Weights of a small GPT-style language model, trained from scratch on English Wikipedia: RMSNorm before each block.
Each number is 128 + 24 x the weight over its row's rms, rounded and kept within 0 to 255. Layers, rows and columns count from 0. The size above them is the row's rms in percent of the matrix's.

# layer 6 attention value, 128x128, rms 0.185, rows 119-127, columns 96-127
size [ 80  75  89  88  86  80  85  83  90]
[[141 118 161 119 141 126  99  88 158 152 131  89 161  94 111 130 129 131 133 141 111  88 131 122 129 109  88 121  62  85 156 111]
 [100 120 124 165 138 151 116 150 185 103 140 127 119 103 124 108 100 164 135 116 169 107 102 135  86 116  95 128 147 135 120 170]
 [121  93 161 139 122 127 138 113  71 177 152 142 145 120 125 166 165 102  91 121 132 105  88 144 130 167 125 134 174 136 130 134]
 [149 142 111 133 117 140  99 109 136 126 114 111 152 128 124 112 114 140 119 111 127 123 127 113 123 123 152 112 126 150  91 116]
 [151 171 100 135 144 143 120 107 124 159 155 138 141 133 154 142 161 129  94 102  94 132 132 140 142 195 117 139 123 150 127 117]
 [106 100 134  89 147 114  90 103 106 114 154 126 111 155 108 145 162 100 177 126 153 153 112 165 111 121 104 106 132 102 129  97]
 [112  94 129 124  93 103 149 118 160 127 158 165 137 121 140  95 144  89 160 153 144 142 155 119 118 126 125  99 127 122 156  93]
 [103 127 149 102 125 112 104 137 130 125 151 153  93 113 144  92 126 109 107  65 122 137 108 128 119 152 163 122 121 165 149 164]
 [160 120 119 114 156 134 115 147  94 129 136 167 175 132 107 127 138 151 142 168 101 136 163  95 158 132 107 143 150 137 136 126]]
# layer 6 attention output (transposed), 128x128, rms 0.359, rows 119-127, columns 96-127
size [ 79  77  86  86  83  86  85  86  96]
[[115 123 163 107  93 114 151 178 126 129 118 159 115 105 104 156 118  97 131 147 103 139 168 143 157 117 113 133 162 128 106 134]
 [137 136 105 122 128 109 170 134 101 121 137 162 120 174 141 116 148 122 130  95 125 167 161 147 134 120 164 120 125 133 118 125]
 [145 143 104 149 178 128 135 139 163 111 109 133 108 121 185  95  89 153 152 137 121 132 132 172 116 108 142  78 105 108 122 126]
 [126 141 160 149 169 160 156 109 111 103 119 130 134 116 142 153 148 133 112 139 152 100 117  88 144 134 128 127 153 116 116 109]
 [132 129 124 126 101 139 133 161 149 114 158 142 125 137 128 136 101 112 111 144 148 114 110 107  79 137 113 118 135 133 155  91]
 [129 187 162 148 114 150 162 136 124 161 169 124 192 116 132 145 135 135 117 136  92 144 136 100 119 122 148 117  81 138 119 161]
 [126 157 129 130 121 140 195 136  96 137 138 137 135 123 125 146  97 161 120 104 122 106 199  98  96 194 133 122  93 102 120 165]
 [119 181 101 102  86 130 109 119 135 147  81 145 117 129 109 143 109 114 161 168 123 114 141  94  98  87 137 172 147  92 120 110]
 [118 130 122 107 137 113  87  82 171 147 126 124  82 117 152 133  99  80 101  93 128 126 107 183 165 101 135 125  77 108 168 129]]
# layer 6 MLP gate, 128x128, rms 0.181, rows 0-24, columns 96-127
size [104  85  97  85 102  97  90 106 101 101 115  94 105  99  97  99 106 106 107 109 102 114 113  92  98]
[[138 121 143  95 178 128 113 130 116 149 111 145 106 131 133 140  93 124 101  97 153  90 139 128 134 126 154 124 145 113 167 108]
 [147  91 129 121  90 112 147 127  73 135 129 113 138  84 111 142 131 100 198 128 138 137 151 156 123 178 110 162 140 137  97 121]
 [126 138 131  92 141 151 120 158 122 143 152 123 163 127 115 160 149 112  81 131 173 103  81 123 112 123 106 117 133  80  80 125]
 [ 89 126 132 126 119 107  85 127 113 114 108 108 144  98 160 156 143  98 120  91 145 103 122 107 116 129 110 161 172 141 182 132]
 [126 128 130 129 118 148 128 105 121 174 131 154 113 116 133  83 120 179 143 118 127 112 132 163 101 130 109 157  93 123 132 151]
 [108 118 133 153  88 129 125  71 132 139 151 103 147 125  66 120 106 152 124 114 123 121 126 145 117 143 116 118 115 131 118 135]
 [142 117 102 132 115 146 115 136  98 133  95 103 114 102 112 154 106 119 136 129 165  47 119 167 119 102 107 146 156 135 106 120]
 [121 161 142 136 133 135 132 117 113 154 139 132 151 117 126 108 111 131 129 168 133  90 152 126 145  92  94 111 128 157 103 106]
 [118  93 120 165 160 142 133 144 131 142  97 151  98 120  97  89 107 148 143 127 129 156 119 119 114 112 128 131  64  80  97 170]
 [159 149 144 151 125  95 119 127  70 154 117 109 117 117 114  82 102 129  94 140 119 150  95 105 111 133 141 100 117  90 149 144]
 [ 86 175 114  90  77 170 133 135 160 132 143  70 131 138 125 137 127  97 120 124 145 120 151 124 137 107 146 102 124 124 109 138]
 [127 130 123 144 153 154 147 149 147 111 139 113 106 100  88 100 103 103 113 138 125 132 176 150  98 124 123 150 146 100 114 129]
 [142 141 122 133 130 157 108 137 129 145 140  91 141 155 128 115 109 170  72 129 129  73  84 109 150 113 155 142 105 159  99 131]
 [145 128 132 147 127 153 135 145 133 141  88  74 119 113 110 102  98 133 172 128 149 123 129 155 117 129 128  89 133 157 116 160]
 [ 89 116 125  82 122 145 103  98 114 114 138 143  99 115  88 120 146 135 148 107 119 126 150 177 159 113 129 122  79 147 122 116]
 [179 125 116 133 120 166 146 110 158 149 129 119 168 159  75 122 115 130 141 103 118 162 109 129 105  97 117 122 155 150 105 129]
 [135 139 180 129  73 112 126 109 131 140  89 135 127 115  96 134 117 109 144 107 120 107 111 134 132 112 146 117 173 146 130 103]
 [131 146 135 151 151 128 136 127 111 116  88 110 131 124 131 135  80 104 147 156 135 136 111 140 132 130  77 100 160 115 144  82]
 [100 130 134 121 111  93  96 100 115 116 156 123  88 114 145  99 161 103 126 129 102 163 115 155  82 107 123 128 151 127  95 170]
 [136  94 113 112 103 141 130 132  92 112 125 145 135  79 124 144 102 130 144 153 125 142 143  98 169 123 158 130 134  95 156 132]
 [149 168 173 103 141 174 128 127 151 131 128 129 131 129 128  95 154 102 112 169 112 171 157 159 140  87 122 182  93 131 145 152]
 [101 128 136 109 151 114 112 177 108 103 103  96 131 111 120  77 102 171 119 134 132 111 149 124 130 122 116 172  93 144 144 129]
 [157 157 154 119 149 164  74 120  95 120 156 158 102 126 138 151 110 172 143 200  92 105 130 117 131 117 103 125 144 134 119 168]
 [124 122 111 116 145 149 127 138 139  97 122 121 158 131 170 137  95  88 122 147 138 144 136  98 113 184  94  96 152 106 124 149]
 [136 158 128 153 138 133 146 146 116  99  85 137 117 141 139 104  94 116 104 136 130 134 107 129 171 154 101 139 108  78 132 158]]
# layer 6 MLP up, 128x128, rms 0.193, rows 0-24, columns 96-127
size [ 99  86 102  68  99  96 103 106  90 113 106  94 112 100 101  99  99 112  92 112 106 107 109  96  90]
[[112  89 111 113 102 113 127 131 113 109  97 120 172 109 118 153 110 153 115 148 166 160 110 101 135 143 140 110 144 148 141 144]
 [151 138 153 116 106 165 126 116 123 132 127 136 127 114 138 154 124 126  95 144 134 127 190  95  91 105 155 125 125 129 123 162]
 [118 105 143 116 132 124 153 146 137 156 115 150  99 153 134 125 127 129 115 144 153 146 107 124 126 123 180 154 114 152 133 122]
 [148 100 163 120 109 122 137 148 101 133 130 169 128 192 116 163  84 149  89 152 177  65 130 104 109  98 104 103 110 124 132 167]
 [174 154 144 121 160 126 100 114 105 120 145  92 126  89 115 129 138 152 147  92 154 208 134 114  80 130 136 132 152 150 117 113]
 [105 167 113 164 150  95 135 142 126 100 136 178 145 125 110 119 117 139 121 109 146 140 148 110 142 117 142 117 112 118 161 125]
 [143 117 105 122 116 146 101 105 138 117 181 146 113 143 165 138 160 115 142 117 138 133 163 135  79  56 132 129 104  88 121 143]
 [145 135 118 140 152 113 134 193 119 151 107 109 118 114 128 141 100  85 146 173 128  96 163 102 131 166 146 125 111 132 141 142]
 [149 151 156 137 131 134 125 144  94 155  95 160 105 109  99 139 132 153 120 134 173 130 120 103 116  93 144 153 115  73 128 103]
 [157  89  85 128 107 125 111 110 116 133 126 112 125 143 132 107 132 106 148 112  68 109  81  92 173  94 134 123 122  92 117 107]
 [159 146 167 103 175 143 151 103 147 130 141 135 103 109 133 115 107 165 145 112 138 102 163  93 183 115 131 125 149 106 111  85]
 [130  89 148 119 170 122 127 139 117 137 148 140 128 148 134 146 157 133 110 120 147 121  74 107 118 121 126  65 156 122  97 107]
 [132 116 125 149 130 144 146 134 134 167 117 141 136 137  81 122 110 183  94 163 118 114 155 107 143 167 122 134 150 170 136 183]
 [140 120 123 130 135 145 130 131 127 160 137 122 140 101 129 157 160 132 132 169 105 154 146 140 193 126  61 133  99 128 147  78]
 [177  89 145 163 165 117 136 112  72 132 107 162 130 164  77 106 140 162 139  93  81 118  93 134 109 145 159 155 133 131 123 108]
 [ 95 157 141 136 134 125 144 109 139  84 121 131  96 163 104 135 126 141 117 153 153  88 146 139 148 146 141 151 105 165 116 150]
 [165 115 106 155 152 167 149 125 114 164 155 167 144 204 143 111 109  53 112 113 123 100 133 118 118 135 133 139 128  66 141 110]
 [129 122 123 147 101 156 140  95  79 144 173 153 107 145 123 143 106 140 141 162 113 134 138 117  99 119 122 165 113 111 122 107]
 [156 114 170 112 135 143 131 119 112 168 103  96 161 132 110 116 117 121  94 119 141 172 180 116 159 140 135 106 119 141 109  97]
 [141 146 160 128 126 146 106 152 144 128  96  90 154 154 122 100 178 110 152 133  99 135 112 144 148  97 154 162 166 136 177 122]
 [111 124 143 141 158 197 143  89 149  87 104 112 110  91  98  95 104 154 141 177 104 141 140 160 123  90 114  94 149 136 118 171]
 [112 111 122 178 112 114 132 126 169 136 142 156 130 122  72 168 163 144 114  99 132 115 155 113 132 146 141 159 105 123 142 127]
 [136 132 149 110 146 156 138 137 128 143 116 151 128 108 147 123 124 119 158 149 160 117 108 115 137 114  78 125 124 154 124 149]
 [106 101 128 108 130  93 153 121 129 152 132 143 130 118 123 202 122 154 131  96  96  83  92 135 136 112 119 103 110 106  84 109]
 [118  97  99 107  84 134 122 159 131 150 175 144 138 126  99 104 136 113  99 115 165 135 139 101 125 149 131 109 124 181 131 140]]
# layer 6 MLP down (transposed), 128x128, rms 0.183, rows 0-24, columns 96-127
size [ 91  91  97 108  98  97  98 105  93 114 103  89 107 103  97  99  94 107  94  98  99 101 108  98  96]
[[100 146  79  87 131 179 142 124 157 135 116 107 167  99 160 106 127 134 152 115 160 159 121  82 138 113 119 130  96 199 146 139]
 [146 118 157 118 160 129 116 158 120 116 117 139  72 175 108  99 160 111 127 111 118 134 100 138 153 124 150 189 133 119 115 115]
 [ 97 128 111 170 125 158 148 133 139 104 116 116 140 165  85  99 121 140 122 155 168 103 121 145 127 104 112 167 159 131 103 107]
 [120 106  79 122 118 136 117  93 120 105 100  72 158 142 154 124 142 114 134 149 143 123 135 135 117  93 136 169 170 133 153 104]
 [141 156 140 144 103 120 122 129 162 116 102 147 160 152 119  89 128 131 112 128 101 102 121 148 153  70 151 140 182 158 152 159]
 [162 164 126 147 107 103 193 155  92 125  91 141 127 122 148  98 156  98 107 145 139 132 107 115 143 149 112 105 130 106 178 114]
 [136 141  82 150 126 128 132 131 124 121 135 119 138 132 147 129 133 108  86 130 116 120 119 142 111 205 152 138 134 114 128 123]
 [ 99 152  98 153 116 168 127 146 165 141  95 137 113 121 109 152 105 148 189 107 151 129 126 154 131  88 129 139 147 131 124 136]
 [141 163 122 136 151 155 165 134 126 122 120 104  93 144 167 133 116 133 135  96 116 113 132  81 147 127 139  97 173 149 136 114]
 [147  75 163  75 136 129 132 171 129 108 105 155  79 129 137 121 157 107 103 139 105 156 119 137 108 127 117 127 126 123 110 151]
 [130 153 116 170 162 123 126 108  91 120 162  98 134 190 112 121 123 153 105  97  93 148 100 119 130 124 129 105 112 152 113 134]
 [116 114 143  92 135 102 152 142 168 116 145 146 139 166  99 129 121 146 128 114 141 164 162 134 136 167 134 135 106 112  91 157]
 [139 185 150 116 137 107 140 154 133 149 168 147 120  58 114 135 130 105 125 114 145 145 120 143  99 147 171 110 112 109 141 120]
 [132 120 139 124  91 108  70 115 126 118 185 156  88 162 114 150 167 119 139 118 141 188  79 125 112 138 171 153 132 128 159 111]
 [134 135 146 122 109 124 116 161 173 120 126  97 142  94 160  99 123 124 117 138 177 145 135  98 162 136 125 128 128  97 130 145]
 [136 137 170 104 165 159 165 151 138 146 136 140 127 169  88 138 167 129 156 125 156 129 129 127 105 116 147 115 172 114 110 156]
 [129 149  98 147 167 172 136 125 113 115 153 117 161 175 146 136 165 131 129 156 114 145 115 139 117 112 100 182 100 128 179 118]
 [133 147  98 121 110 115 136 129  92 179 109 131 113  86 161 159 104 136 125 121 110 136 158  91 109 103 134 181 166 137 146 142]
 [136 116 123 131  82 127 122 196 143 104 141 126 140  89 130 152 144 113 155 114 165 125 125 134 126  63 136 198 170 112 144 109]
 [155 156 134 132 126 148 110 159 114 130 148 151 166 130 160 113 141 108 117 113 133 111 145  90 115 135 177 128 130  66 134  94]
 [ 76 133 119  97 141  87 110  70 146 131 190 132 103 144 158 149 142 148 113 144 145 112  98 102 128 117 147 130 120 153 150 121]
 [159 119  65 151 130 108 118 165  90 148 169 136 162 108 174 147 131 125 144 142 125 129 132 108 117  96 141  95 127 109 140 142]
 [180 135 122 127 128  79 139 102 113 126  90 163  99 101 103 155 154 117 108 119 180  84  92 123 155  99 109  94 107  96 129 119]
 [166 137 148 111 111  39 114 105 123 134 143 150  59 187 143 125  81 119 128  94 146 137 122 118 130 124 121 138 121 134 119  93]
 [132 119 136 137 107 114 105 134 142 150 127  42 136 180  89 141  97 151 136 128  98 124 140  99  96  93 137 175 123 106 151 125]]